config.yaml
num_hidden_layers: 13
hidden_size: 256
num_attention_heads: 8
num_key_value_heads: 8
head_dim: 64
intermediate_size: 1280
vocab_size: 5076
hidden_act: "squared_relu"
norm: "rmsnorm"
norm_place: "pre"
norm_eps: 1e-06
positions: "rope"
rope_theta: 29000.0
rope_fraction: 1.0
qk_norm: true
attn_scale: 0.192
bias: "none"
tie_word_embeddings: "early"
parallel_block: false
extras: ["some layers without attention", "paired heads", "shifted keys", "capped logits"]
init: "normal"
init_std_qkv: 0.0241
init_std_o: 0.00334
init_std_up: 0.0241
init_std_down: 0.00211
init_out_by_depth: true
optimizer: "muon_variant"
learning_rate: 0.00504
weight_decay: 0.0096
lr_head: 0.00677
warmup_steps: 93
schedule: "wsd"
decay_fraction: 0.725
decay_shape: "linear"
final_lr_fraction: 0.02
batch_tokens: [8192, 16384, 24576]
max_seq_len: 1024
doc_mask: true
train_tokens: 265800000
max_steps: 18220
dataset: "wikipedia_en"
Each number is 128 + 32 x the weight over its row's rms, rounded and kept within 0 to 255. Layers, rows and columns count from 0. The size above them is the row's rms in percent of the matrix's.

# layer 5 attention key, 512x256, rms 0.0954, rows 295-319, columns 0-63
size [106 108 103 102  97  98 104 105 107 112 106 106 103 102 108 107 102 110  98 115 106 107 104 104 106]
[[101  86 136 145  82 174 129 162  85 126 191 124 158 111 115 169 153 129 106 102 115 109 147  60 131  78 126  68 158 127  79  97 127 155 130 153 110 145 162  87 123 106 151 104 151  68  78 116 122 132 140 106 136 118  75 154 162  90  97 139 118 112 117 119]
 [ 98 197 120 132 177 154 108 107 158 161 152 159 127 140 222 128 166 116 128  97 123 144  58 123 177 178 178 149 153 157 148 181 136 111 151 140 153 163 122 130 136 121 137 191 155 159 131 122 165  85 128 129 186 113 109 146 141 170 104 126  66 155 115 112]
 [132 201  70 157 157 110 148 142 157 155 141 135  91 171 143 128 132 174 146 136 177 128  94 161 145  52 120  89 117 146 181 134 137 171 128 143 109 178 111 164 157 109 198 132  70 111 160 112 154 130 120  90 144 148 129  70 148 120 217 111 131 105  99 141]
 [159 155 124 159 102  79 142 144 126 162 151 104 109 144 162 169 103 104 114  94 131 115 145  79 117 100  96 129 137 173 111  62 164  78 110  64 144 151 135 156 169 168 118 106 153 151 143 213 160 159 148 105 174 146  82  70 170 170 124 121 124 162 136 129]
 [ 55 128 122 123  85 115 116 153 150 174 115  89  74 157 147  84  88 160 137  60 128 143  98 164 145  96 144 112  85 156 172 121 145 123  93  64 180  98 124 156 134 117 111 168  79 135 194 127  61 189 126 130  96 183  59  94 175 130 119 122 128 137 137 117]
 [118 104  60  93  96  78 137 157 111 137 152 130 147  98 164 144 101  91  97  60  96 145 119 127 131 122 107  89  68 157 105 135 134 166 169 142 143 127 130 109 140 120 131 167 111 136 174 108 114 125  68 196 134 174 135 151 123 130  93 115  87 163 142 107]
 [126 148 168 142 186 204 148 105  96 138 168 133 102 135 172  98 100 106 142 128 170 133 139 145 132 183 140  74 106 156 142  68 127 139 167 113  85  97 136 118 144 141  55  73  79 102 135 101 155 120  80 110  89 186 179 120 126  97 129 139 124 197 107 129]
 [102 127 109 119 142  81  82 127  87 157  94 128  95 138 115 140 138 155 120 143 142 117 130  50 210  96 128 187 138 132  85 103  96 179 115 170 113 166 203 206  95 153 126 119 127 113 125 116 137 152 158 140 157  76 139 122 131 154 133 115 170 154 147 196]
 [ 92 116 113 117 146 113  88  88  81 108 103 113 168  93 158 194  47 110 103 118 107 143 136  91  92 145  68  98 129 174 111 168 138 136 109 180 103 116 147 106 146 102 183  87 183 118 109  96 136 132 178 161 143  89 134 147  89 140 124  93 154  79 129 152]
 [183 133 123  74 115 150 140 135 116 151 114 155  88 136 101 146 140 146 154 149 136 163 110 146 100  88 106 125 178 129 149  60  80 111 196 118 115 151  50 179 115 160  83 133 169 171 116 107 124 101 122  64 113 135 110 130 153 121 208 130 101 134 124 121]
 [182  85 124 155 110 149 137 135 143 135 151  51 163  97 105 170 154  39  86 117 223 165  90 113 126 109 135 165 177  57 110 128 130 186 140 111 143 146 104  84 123 141 150  52 155 151 116 114 128 127 105 100  98 154  86 134 196  90 117 144 141 233  79  86]
 [182 111 203 166 111 167  95  96 134 169  84 100 124 153 164 119 111 144 140 132  93  79 185 163 110 131 128 119 134  44  58 152 135 132 136 113 104  43  50 142 118  87 136 115  85 108 116 105 141 109 147  71 129 186 111 133 147 106 117 147 142 113 114 121]
 [131  93 115 101 144  70 128  89 143 167  35 186 135 197 167 146 105 131 172  77  84  89 176 136 130  94 117 138 156 148 138 167 150  88  95 159 144 122 170  96 140  95  81 135 129 153 157 141 141 160 178 142 118 175 141 171  96 165  90 182 133 133 132 145]
 [ 93 160 117 145 103 164 159 115 133 166 139 170 115  93 155 115 117 177 131 118 127 137 135 123 131 145 125 124 171  92 151 168  63 127 106 110 155 150  83  75 109 112  74  26  61 109 130 161 112 156 141 164  70 181 135 111 171 108  58 105 158 135 111 163]
 [172 122 122 151 129 147 169 116 176 140 184 115 103  72 140  67 138 160 114  99 100 168 143 158 145 126 117 106 134 113 126 193 114 123  97 121 118  91 171 119  98 152 175  92 137 181 131 114 101 136 131 156 147 102 118 106  90  90 157  82 138 107 129  87]
 [125 167  73 126 100 147 136 175  91 181  89 105 137 144 143 195 146 169 154 131 151 186  99 158 151 129 112 110 124 103  84 115 164  97 167 123 170 121  80 110  87 150 183 128  76 141 136 133 131 122 142  94 153 132 171 133  93 132 181 120 125 125  94 133]
 [ 72 169  67 201  93 129 141 153 102 102  77  95 146 110  98  86 148 120 125 132 191 139  90 127 164 119 207 133 138 163 147 153  64  74 165  87 150  53 152 114 138  81 134 127  81 161  98 113 108 113 147  82 141  71 148 185 114 163 117 158  71 123 158 127]
 [117  56 170  92  91  88 149 142 157  92  93 112  76 147 132 100 167  69  95 123 184  86 160 149 154 141 142  81 111 133 103 126 137  89 146 141 109  86 108 111 159 126 151 162 144 156 136  79  91 141 113 145 146 133 118 169 161 160 119 125 169 179 149 100]
 [100  97  88 142 101 109  85 107 152 159 125 171 137 109 145 120  79 164 128 153 121 128 143 143  81  79 163 125 113 103 125 146 144 114 118  52 107 115 118 158 140 152 123 159 171 211 121 147 146 125 117 136 115 179 146 200  89 170  95 116 138 147  50 145]
 [118 130 138 129 120 135 109  59  85 110  71 126 127 148 145 153 131 106 122 100  74 100 111  41 101 135 149 157 103 105  93 148 195 158 170 118  87  93 170 122  40 122 123 165 101 150 162 159 158 156 149 142 170 170 138 149 111 117 101 170 120 154 117 125]
 [104 139 152 118 117 146  80 158 197 161 154 156 130  99 124 145 101 127  38 213 168 122 152 170 158 147 149 126  68 175 121 124  78  97 106 119  96 156  94 112 152  96 126 118 126  97 133 171 114  84 110 145 124 152 128 146 158  86 121 109 143 126 144 177]
 [161 152 141 111 153 167 109 135 131 149 111 157 139 132  88 107 123 193 184 131  61 166 106 108 101  72 138 167  97 184 129 168 139 142  99 138 128 107 164 114  95  75 157 100 129 110 127 169  97 107 150 118 108 187  95 159  80  86 132 152 159 195  98  99]
 [130 132 223 180 133 113  96 140 147  79  80 171  81 102 123 109 140 100 163 115 104 116 138 100 125  65 218 150 103 127 146 178  89 152 113 120 126 130 150 121 148 148 156 112 175 101 110 149 101 101 149 170  93  85 115 195 105  83  84 110 177  97 120 125]
 [158  97 172 143  65  83 184 166  70 126 173 151 130 216 137  96 177 127 173 111 131 131 114 138 126 168  83  89 104 182 163 116 118 103 132 136 185  95 164 107 125  98 118 121 118  90  95 103 104 135 125 105 133 110 129  94 165 126 140  85 124 128 138 110]
 [ 89  93 151 158 110 145 149  61  91 100 141 147 179 116 189 165 113 109 144 159 189 149  94 187 130 135 151 135 116 124 109 101  47 192 122  60 141  64 126 181 120 116  79 119  85 131 124 181 184 135  65  79 126 127 166 164  89  90 163 116 105 126 154 215]]
# layer 5 attention query, 512x256, rms 0.0935, rows 296-319, columns 0-63
size [104 107 105 119 109 105 113 113 114 108 112 107 100 111 111 104 108 106 113 106 110 101 100 115]
[[112 126 126 136 159 177 111 153 138  91 145 161 141 121  99 130  89  99 124 146 176 130 148 136 125 120  68 155 139 136 152  83 126  90 173 141 124 143 201 149  87 105 138 189 130  89 113 117  96 148 186 154 127 172 104 154 157 129 174 100  69 124 112 132]
 [205 132 114 134 147 146 142 140 101  66 161 146  87 182 144 133 120 143 121  78 134  67 110 123 108  86  87 160 143 148  89 107 144 109 121 154 121 130 116 110 140  93 158 105 164 101 145 217 180 144 102 157 142 106 149 119  94 170 121 145 117 163 135 155]
 [159 160  88 146 159 125  72  71 117 146 159 139 181 151 112 100 107 122 104 160 156 142  94 130 112 104 183 169 125  98 123 179  98  97 105 100 133 135 118 155 154 196 149 116 158 145 126 187 154  65 114 119 113  95 106  74  89 155 146 130 102 168  65 166]
 [178 150 133  95 104 202 132 146 153 126 185 162  77 112 112 115  76 141 111 142  96 123  82 116 101 112  90 195 121 107  95 121 100 132 106 163 111 105 116 117 164 183 125 150 148 106 132 125 150  94 117 145 117 103 136  79 152 109 131 186 127 142 169 152]
 [ 80 148 116 170 176 137 135  95 178 108 100 135 145 169 121 120 115 156 183 145 150 143 152  95 147 122 165  65 111 133 158 123 160 102 139 153 109  42 148 106 103 121 124  95  83 144 109 124 117 172 150 122 130 206 138 101 125 110 106 125  66 163 102 119]
 [145 127  85 166 119 113 159 154  89  98  68 111 137 107 166  97 142 118 116 133  75 134  96 146 149 139 159 138  71 109 113 169 133 124  82 106 126 105 135 149 152 133 125 130 139 165 152  66 173 115 157  78 131 130 160 179 100 144 211 120 132 161 122 159]
 [ 91 114 159 169 151 121 144 132 153 108 175 144 105 101 160 132 130  85 132 126 196 167 113 147 117  56 133 107 199 134 130  99 127 127 107 166 166 140 115 105 120 146  94 191 119 170 146 100 127 121 160 103 135 116  95 235 131 127  70 114 137 143 133 103]
 [ 94 110  97 178 113 106 146 128 183 172 161 127 153 174 118 155 155 120  87 109 111 148 138 124 124  73 166 179 163 105 200  83 119 114 151 121 114 195 104  77  97 143 141 141  71 120 149  60 101 123  95 106 124 145 110 120 145 158  73  81 186 132 106 121]
 [149 155  70 126  80 138 139  95 146 126 186 105 130 162  81  86 199 125  94 113  88 143 169 127 154 123  83 129 135 130 103 170 115 104 102 151  80 158 141 118  88 163  73 155  97 131  95 180 170 166 144  59 116 125 145  63  80 121 156 193 112 163 100 137]
 [ 97  77 108 128 138 151 134  72  94 206 179 108 169 141 115 151 164 153 136 172 128 120 165 122 161 140 139  72 203 105 146  88 147  94  91 121  75 140 126 122 121 144 153  85 127 209  94 114 156 127 189 160 117 127 176 103 169 124 199 142 118 109 170 139]
 [145 185 104 177 173  99 160 122  51 137 138 144 162 145 102 135 109  92 175 126 111 116 140 186 117 122 165 168 118 133 210 120 142  62 117 168 135 155 159 121 167 165  92 161 145 162 161 216 114 151 110 160 151 151 155 121 115  77 112 107 173 169 163 124]
 [104  93 145 129 136 111 107 143  88 131  82 163 129 131 139 125  97 125 129  80 104 157 136 125 182 118 131 131 139 154 123 102 125 156 186 116  52 159  87 152 158 117 138 212 131 144 115  95 108  62 169 100 183 120 117 204 179 160 116  76 226  84 182 142]
 [ 77 158 140  90 109  92  71 148 104 112  99 159 133 158 109 152  41 183 159 150 120 135  78 107 158 181 141 129 154 125 129 126 106 104 178 151 103 123 108  89 136 107 104 108 167 142 103 144 108 111 166  66 143 131 166 204 100 172 125 161 174  93 157  94]
 [125 115 122 145 155 105  93 160 112 103 108 130 112 127  79 106 136 110 152 100 179 164 101 123  87 121 182 152 101  95  70 130  99 172  91 152 149  76 126 107 150 102  96 141 113 109  67 146 133 100 153 124 124 115 112 138 169 144 136 160 187 136 119 102]
 [134 129 121 143 160 117 159  49  90  93 132 105 146 120  96 105  95 153 112 104 150 189 205  99 126  93 138  89 153 111 173 153 155 110 122 115 134  60  82 150 135 146 103 174 140 169  92  76 118 146  99 189 138 136 195  96  74 102 133 158 172 178 165 139]
 [136 100 117 165  99 128 142 163 169 194 125 185 161 119 139 195 105  98 120 189 112  81 148 129  98 127 160 106 105  78 135 113 107 150 155 140  80 186 136 100  92 147 131 119 142 138 120  94 114 170 153 188 147  83 153  89 170  85 120 106 127 165 175 150]
 [134  93 199  77 140 113  92 124 170 134 113 113 115  91 165 151 147 153 123 126 166 116 172 144  98 113 183  71 114 145 138 169 121 137  72 147 145 128 120 100 107  51  99 121 123 143  87 130 152 185  64 158 205 117 126 185 208  81  95 131 130 156 118 149]
 [ 96 182 115 185 180 148  94 176  98  97  72  96  90 133  98 152 107 105 112 107  96 103 142 194 106 139  88 109  65  74  80 158 152  74 128 173 124  82 174 174 147 174  96 161 111 100 187 151 109 145 120 121 131 123 133 148 159 101  77  76 108 168  90 100]
 [ 96 113 106 142 145 190 138 151  84 174 135 125 116 118 139  57 124 154 159  81 133 126  72  83 159  75 160 116  80 171 197 120 136 110  51 129 143 148 134 128 143 211 173 153 135 148 157 161 145  60 121 221 155 152 127 157 127 100 152 120 167 109 145 109]
 [155 133  52 162 207  75  67 129 204 160 128 115 152 135 142 133  95 159 121 127 111 115 143 111 123 157 113 142 176 115 146 137 121  99 126 132 139 145 163  95  70  49 162 102 149  82 128  94  88 148 173 161 175 111 167 114 154 159 118 169 110 108 190  75]
 [ 75 116  52 163 163 200 179 111 107 130 168 150 120 134  92 135 138 149 118 113 121  97 148  73 127 105 141 122 142 136 203 113 146 126 153 171 129  83 105 141 126 108 179 144 110  82 146 169 150 181  99 137 165 160 150 121  67 125 134  72 150 146 111 116]
 [ 54  75 185 190 161 129 164 125 123 117 172 158 131 143 137  87  93 155 150 124 114 138  97 122 105  81 130 168 163 155 121 123 165 123 132  89 145 133 140 151 146  66 156 134 128 101 114 125 190 131  70 187 122  77 131  94 180 129  80 133 166 109 145  95]
 [106 126 153 146 143 117 114 128 169 116 135  80 131 136 108 123  92  81 126 188  85 140 180 124 146 157 145 112 116 125 142  72 115 170 152  71 166 170 135 103 171 162 125 159 210 162  94  48 162  99 136 109  77 164 135 147 121  78 148 133 148 116 118 131]
 [115 117 128 160 167  75 192 123  95 138 111 112 139  76 154 144 132 183 163 104 146 105 114 137 118 123 131 175 163 106 153 148  93  58 167  86 109 147 125 110 117 138 155 125  88 143 166 104 137  96 152 102 147  73 210 151 139 186 145  82 156 196  83 168]]
# layer 5 attention value, 512x256, rms 0.101, rows 256-283, columns 0-63
size [111 105  96  98 106 108 110 105 110 110 104 103 111 106 107 103  95 106 114 102 107 111 111  94  99 103 108 106]
[[168 146 125 113 176 141 121  97 121 137 105 132 128 138 140  97 129 130  67 115  94 142 134  97 107  82 144 154 101 127 128 137 151 155  75 131 206 114 114 177 140 144 197 158 144 176  74 127 145  88  92 139 138 101 145 112 164 113  88 146 195 160 161 158]
 [121  96 210 161 173 153  62 192 110 136 134 144  97 165 144 168 168 197 139 137 114 113 213 149 164 116 196 156 204  94  70 110 130 166 121 169 137 137  95 137 124 118 130 140 115 110 118 109 204 129  72 166  96 116 144 158  97 126 152 129 198 122 160 120]
 [133 168 126 129 126  63 140 118  55 111 137 161 121 103 104 149 221 122 145 103 181 128 133 158 130  87  93 104 113 151  24 184  85 110 152  75  71 137  75 125 103  83 145 130 105 134 159  81  59  70 137 112  89 114  59  95 129 139 147  87 159  94  88 127]
 [142  76 128  85  76 154 193 131 146 173 114 139 171 128 124  76 128 116 102 164  91 150 139 122  84 133 123 103  63  95 101 100  88 114 148 117  98 138 125 169 167 172 139 139 153 116 139  87 150  87 196 130  94  67 145 138 178 143 176 103 150 125 172 112]
 [ 88  98  53  96  85  93 198 125  69  81 110 154 148 150 136 151  79 181  91 165 124 144 114 143  52 123 155 146  63 152 137 145 115  71  65 144 175  88 117 110 122 137 137 118 121 162 159 126 111 188  97 140 141 109 128 126 146 126 107  70 110 165  90 139]
 [199  63 116 161 130 114 128 109 104 143 158 134 110 111 117 145 197 162 127  76  90 159 193 134 129 120 126  76 152  72 124  90 128 130 137 122 196 118 145 173 112 126 145  76  95 119 130 153 119  88 129 102  76 108 183 156 141 177  57 137 108 110 151 187]
 [126  89 149 162 130 105 171 121 103 125 205 131 173 145 173 129 118 133 134 116 143 151 113 113 107 171  70 101 101 139 114 145  93 203 134 202 118 186 110 137  55 124 130 140 127 162 134 123  72 167 185  94  83 169 126 116 149 169 118 126 157 109 139 140]
 [142 142  89 143 103 151 165 122 137 132 127  90  94 119 153 129  93  83 150 131 106 162 136 130 124 135 111 108  67 120 132 135  84 151 103 149  81 158  90 127 107 141 146 109 100 112 147 149 157 133 159 107 110 154 126 140 180 132 123 127 135  98 128 149]
 [144 123 123 126 125  64  85 145 111 138 107 179 117 148  76 120  60 163  82 117 125 142 128 123 146  83 111 128  93  76  54 151 119  80  71 134 113 159 101 122 120 167 198  86 184 126 159 124 136 128  68 122 134 107 116 167 162 112 165 160 135 110 125 160]
 [ 84 123  58 171 126  46  79  81 120  91 138  51 162 122 107 115  73 187 102  97 145 137 119 143 124 182 139 133 144  81 124  66  44  70 124 123 130  98 133  92  72 121  72  39 109 161  87 118 152 165 121 177 137 135 146  91 122 123  77 158 161 118  75 112]
 [102 182 119 140 177 100 139 113 122 104 135 137  78 132  87 168  96 155 109 141 146 118 110 152 146 162 155  58  95 152  74 182  99 104 129 120 152 132 139 107 160 138 113  96 142 131  95 125 152 133  94 113 186  72 171 177 146  98  52 196 196 202 155 132]
 [102 106  73 137 113  98 222 129 121 121 125  78 146 195 135 169 103 180 117 109 149 135 169 118 135 113 121  95 102  69 109  58 130 132  54 117 153 178 137 119 124 121  99  68 143 123  81 100 149 134  82 123 105  66 131 134  71 152 149  94 134 153 122 132]
 [161 136 146 119 146 121 114 164 135 122 102 156 149  94 116  92  99 150  68 129  73 138 108 139  83 165 168 178 143 151 181 144 130 103 110 175 103 110 147 113  97 123 117 106 213 144  79  94  98 160  84 137 175 119  94 149  36 149  76 155 138 128 164 164]
 [104  76 121 105 177 121 162 105 142 125 135 106 115 117 121  58 142  67 165  94  91 125 117 120 168 116 137 108 134 138 157 104 140 154 168 140 134 146 143  89 158 129 118  83 124 122 117 126  79  62 129  87 124 131  59 120  95 134 167 129 154  82  52 188]
 [173 139 115 146  97 121 150 164 121 124 121 126 119 146 122 106 145 105  54 165  77 179 137 132 117 105  96 138 107 147 123 183  96 116  96 143 107 121 126 128  59 139 128 108 125 197 145 141 130 120 187 129 101 120 129  89 121 179 132 160 159 102 111 186]
 [105  95  66 116  87 117  82  90 104  95 100 179 110 168 210 108  94 153 120  93 146  81 156 136 171 102 130 141 105 111  57  82 106 198 116  70 150  98 134 146 143  84 108 133  81 123 195 154 136 108 134 173 165 102 128 115 177  87 155 105 115 149 146 187]
 [113 111 118 143  47 172 126 115 117 163 112  87 104 187 107 166 130 178 111  97 126 110 117 145 108 117 101  87  81 160 118 158 167 102 175 187 155 117  76 165  96  69  98 120 120 109 200 121 135  99 103 112 102  82 108 166 116 104  96 174 160 116 115 117]
 [ 98 120 152 127  83 199 179  92 175 179 137 210 106 139 141 159 130 149 119 151  77 149 100 142 142 112 129 152 115 180 102  89 100 123  69  95  57 111  67  91 131  64 157 100 110  72 127 122 165 123  86 224 129 132 109 115  97 125 145 152 102 139 102  87]
 [167 146 112 110 133 135 115 134 157 105  95  97 179 129 109 100 127  92 138 130 107 136 186 130  99  93 106 108 130 144 161  99 142 158 101 105 159 117 143 180 160 136 124 151 140 158  80 133 133  75  64 108 132 141  96 161  89 146  90 153 125 127 110 138]
 [149 142 168 137  88 136 115 107 104 175  68 120 167  87 112 118 137 122 108 122  97  83  98 112  92 103 106 192  99 133 119  43  99 105 159 144  94 160 117 122 134 143 155  87 125 117 132 217 171 118 136 157 105 158 155 157 124 100 121  48 153 172 124 147]
 [ 69 115 171 135 126 135  88  92  84 185 159 106 155 146 152 140 121  89  60 216 147  77 138 118 133 133 129  75 107 121 150 169 163 111 145 199 137  73 103  93 129 178 111 113 138 167  84 136 140 143 128 120 141 164  78 117  88 106 175 114  72 132 127 148]
 [101 187 108  64 130  96 129 156 155 136 178 124 114 118 191 154 175 120 179 124 100 124  82 168 127 115 154 100 138  82 124 111 185 146 144 104 123 132 124 122 131 124 185 143 106 102  85 156  99 128 180 148 171  87 121  99 176 129 108 175 181 146 114 112]
 [ 97 126 108 133 160  71 162 178 116 130 133 120 160 145 134  84 160 141 116 168 143 114  98 109 113 119 104 162 138 183 155 112  85 176  79 156 135 113 150 105  69 140 118 119  88 134 121 119 123  70 121 122 129 122 156 180 105 163 137 162 147 138 119 145]
 [ 91 159 136  91  98 116 110 119 170 130 136 147 126 125 102  73 145 124 143  54 146  97 165  68  71 170 120 124 135  69 153 119  60 131  78 177 100 128 152 136 140 133 139 183 115 128 116 100 199  76 122 125  85  75 116 112 143 158 137  83 136 170 121 103]
 [ 75  91 189  99 101 122 102 135  95  94 129  80 152 131 115 197 114 152 111 128 157 101 106 107 121 139 114 151  86 124 135 103 132 160  82  44 135 134 154 182 210 163 190 160 116 160 169 119  83 136 125 133 139 147 157 102 158 157 148 208  33 138 150 149]
 [131 169 166 100 138 135 104 113  84 108 133 128 204 172 174 116 116 108  92 129 129 145 109 110 124 127 139 134 119 128 107 133 169 183 175 122 107  97 168 103  83  94 116  89 118 153  80 146 107 116 134 117  85 173 125 140 187  78 104  81 107 133 171 155]
 [174 168 143 150 116 134 118  84 113 109 125 140 140 132  97 187 109 174 110 126 109 165 124 105 161 158 117 135 108 134 135 107 149  68  97  93 100 148  62 120 161 164 179  87 143 157 146 130 105 109  96 205 160 113 114 139 162 126 136 151 134 137 166 160]
 [ 96 119 150 139 122  72 146  95 128 127 147 132 128 175 151 134 107 151 147 108 127 122  75 148 113 134 168 143 154  95 123 158 135 152 109 121 107 161 137 158  86  96  98 126 154 132 128 127 127  87 132 126 135  60 173 137 131 123 107 141  82 171 130 142]]
# layer 5 attention output (transposed), 512x256, rms 0.063, rows 256-283, columns 0-63
size [108 105 102 101 104 107 113 104 111 106 104 105 113 104 107 105  95 110 115 106 102 108 110  96 101 104 106 110]
[[ 95 171 152  92 108 173 185 188 152 130 136 143 202 113 219 135 135  72 134 113  84 151 130 151 178 213 120 156 173 197 181 142 100 113 133 122  94 103  94 126  92 117  77 148 140 117 134 160  91 195 121 129 129 122 102 146 188 122  86  75 100  63 108  96]
 [198 157 100 155 152 123 136 128 114  85 115 117 146 103 120 178 118  88 138  93  97  97 115  67  96 213  86 106 160 145 127  83  77 108  38 162 141 105  98 139 144  35 101 147 179 109 175 103  99 109 189 121 165 110 164  99 123 179 118 135 124  78 146 141]
 [126 135 117 145 152 202  92 160  99  86 113 119  79 138 115  88  84 136 115 147  71  95 123 133  98  85 112 144 180 120 111 117 133 130 173  92 170 129  91 168 146 117 145 154 171 138 100 125 148 107 151 119 130 133 139  75 135 103  73 109  78 132 168 125]
 [186 171 173  83 161 161  90 136 108 109 135 163 182 112 116 130 111 147 139 134 144 138 135 145 102 102  89  84 180 143 153 126 124 105 171 141 114 126 128 104 152  87 141  72  95  89 143 209 115 159 185 110 152 127 145 141  65 108 120 137 152 124  60 139]
 [116 137 120 118  98 113 125 123 213 115 118 163 146  49 134 144 164 107 137  57 135 134 106 142 110 128  65  89 150 128 190  29 114 108 184 160  76  95 175 187 111 109 105  80 112 122  91  89  98 136 131 111 162 198 106 144 125 121 123 133 119 115 113 192]
 [ 89 153 114 141 127 156  88 129  92 163 192 110 184  75 165 141  87 122 174 161 123 107 117 101 103 167 162 132 190  98 148 129 118 139 114 136 128 171  52 129 100 134 164 205 110 125 127 141  88  83 175 130 171 124 128 138  64 178 117 147 148  83 154  93]
 [152 121 126 121 115 145 124 156 150 141 138 160 171 149 164  80 128 122 109 159 140 104 150 117  91  92 190 147 108 155 146 167  78 119 186 111 133 182 115 121 110 111 108  77 115  83  85 122 169  67 124 126 130 148 102 104 139 143 121 149 136 128  88 124]
 [173  92 152 114 143 134 169 133 104 133  83 190 170 128  93  96 151 149 171 146 124 100 176 161 167 132 130 183 130 123 188 104 158 106 144 127 132 124 170  98 127  79 102 130 146  99 102 122 115 120 103 157 164 124 134 104 129 162 118 135 115 170  91 179]
 [158 148 127 171 167 121 104  76 163  74 158 170  83 153 165  95 143 129 189 128 140 153 145 132 155 229 150  78 155 121 156   0 154  79 103 119  42 135 176 167 105 145  74 106  67 121 127 114 106  98 137  88 155 134 100 115 102 144  83 154 209 100 149 128]
 [125 176 105 131 158 177 140 140 163 142 180 171 102 142 139  61 132 128 183 182 186  93 118 139 127 129  90  66  74 109 140 103 139 157 153 150  90  82 100 132 151 164 167 110 142 133  95 146 145 120 116  42 128 139 181  86 161 158 141  59 128 128 185 142]
 [101  96 194 123  89 195 167 138 100 172 196  79 106 126 142  87 144 166 140  90 117 166  86  98 146 102 119 152 175 101 111 109 132 132 118 132  72 121  89 129 132 110 158  93 118 182 103 125 128 138 105 150 119  90 126 144 171 109 119 155 124 125 143 141]
 [137 136  99 131 137  96 121 156 158 131 119 184  84  83 109  92  94 130 163 133 103  88 145 110 128 151 144 107 197 118 155 136 165 151 162 117 116 124 119 184 139 174 167 183 144 129 129 128 156  99 168 135 170 120 148 107 130 135 167 165 196  39 121 164]
 [113 161 110 108 124 100 189 194 152 127 182 118 145 178 111 179 127  89  91 148 139 169 164 146 125 164 125 156  92 128 115  85 104 140 149  70 134 115  89 163 154 144 184  96 138 155 147 132 151 119 136  98 133 126 107 132 128 187 181 186 157 112 135 101]
 [160 191 120 134  53 133 174 102 100 126 210 115 112  56 126 119 120 163 111 140 149 166 129 133  91  79 150 131 128 132 187 157 122 113 134 159 150 109 137 194 153 128  78 125  66 164 147 182 170 116 155 124 120 129 125 128  71  58 123 104  80 124 138 136]
 [108 144  68 145 127 159 159 139 169 133 132 168 112  89 132 150 116 118 142 169 123 115 159 124 109  94 159  80 185 139 165 124 160 141 120  84 136 141 123 125 117 134 122 159 101  65  36 150  63 103  53 120 100  78  63 119 158 113 107 152 192 176 114 124]
 [157 117 179 157  99 187 136 158 124 111  93  68 171 162  73 105 151 128 180  73 167 206  84 141 144 160 138 125 185 148  87 111 212 157 159 131  64 152 171 170  90 123 170 128 139 163 169  84 134 173 142 158 148  78 175 163 136 157  77 136 168  96 122 104]
 [128 169 110 111  73 210 101 114  91 154 108 142 138 143 175  74 113 147 145  82 122 198 117 103 110  79 156 146 148 134  88 109  99 109  96 120 172 116 155 156 105 130 102 127 154 124 158 124 132 116 124 115 131 155 130  74  98 147 101 121 137 133 175 151]
 [148 129  47 116 105  91 169  52  55 114  94 129 132 184  62  76 120 148  87  99 190 116  87  89 122 128 122 127 165  99 133  82 149 107 203  88 149 169 186 135 159  94 114 153 181 133 166 117 122 140 178  55 107 178 128 109 136 113 101 168 119 129 112 200]
 [110 118 101 115  99  90 107 176  67 123 218 154 101 131 175 137  84 165 119 100 106 162  72 193 140  95  89 126 132 121 120 120 174 138 137 133 161 125  69 113 114 142 126 133 119 103 153 152 151 173 162 128 126 106  89 144 158 169  76 129 109 130 190 133]
 [ 63 191 123 156 131 103 149 109 123 129  50 119 125 167 160 190 175 140 149 142 149  96  97 179 146 121 187 113 159 207  72 129  90 115  87 112 131  74 174 120 132 159 106 101  80 138 145 119 103 156 126 128  88 102 127 190  88 137 148 103 107  71  95 120]
 [133 117  88  82 120 175 150 117 139  96 154 120 128 133 105 125 164 171 145 118  78 128 159  62  95 144 105 139  88 111 110 122 120 152 127  94  91 105 147 147 114 167 170 134 145  85 146 126 157 115 125 184 176 158 124 166 213 115 171  88 135  59 169 129]
 [130 137 129 133 109 131 144 199 149 159 156 120 111 127 108  89 157  73  92 148 123 160 201 113 149 159 155 162 121 148 163 148 120 105  99 136 139 130 115  46 125 119 106  82 107 180 113 115 107 104 185 109 140  90 165 130 113 148 101 130  64 148 154 117]
 [151 132 143 117 122 110 165 105  75 178  93 153 140 160 178 169 136  64 107  94  64  85 115 160 160 143 204 123  85  51 117 137  80 115 146 157 110 118  81 186 128 115 118 169 109 118  79  93  90 160 145 124 166 130 107  82 166 128 106 138 136 131  77 171]
 [117  93 176  94 122 111  79 174 135 143 129 187 118 141 118 153  89 115 104  99 107 132 123 102 144 157 118 103 119  87 139 150 101 156 131  67 129  84 211 108 161 134 125  90  84 109 183 131 110 165 180  99 146 114 129 103 113 128 100 143  81 112  96 166]
 [134 122 144 119 122  88 120 153 187 154 144  93  94 194 120 134 153 150 113 125 134 168  30 123 142 123 141 110 158 139 108 132 131 138 151 141  97 122 161  88 128 158 158  76 112 159 176 134  95 120 149  99 152 195 170 126 140  90 124 110 169 126 123 118]
 [112 148 105 193 155 120 155  98 116 140 142  87 119 117  89 133 106 152  94 157 128 113  89 162  96 176 109 125 166 166 144 184 121 136  81 128 135  91  96 136 114  74 149 121  76  88 139 105 114 147  93 167 116 138 152 196 105 106 119 105 118 131 104  97]
 [107 134 112 104 156 162 178 141 104 125 188 138 113 166 122 150 133 109 116 107 143 100  93  99  95 110 164 137  80 144  42  72 205 114 164  98 146 127 123 138 104 126  96 137 127 120 155 161  89 133 157 174 112 130 158 160 121 174 137 149 137 141 127 185]
 [141 159 181  97 134 137 100 113  98 131 139  70 108 119 164  98 100 124 100 192 142  78 125 119 190 102 163 115 149 153 108 103 174 133  78 142  84 127 148 117  97 161 191  81 152 139  82 115  88 132 151 141 171 130 110 152  78 121 132 172 104 124 135 106]]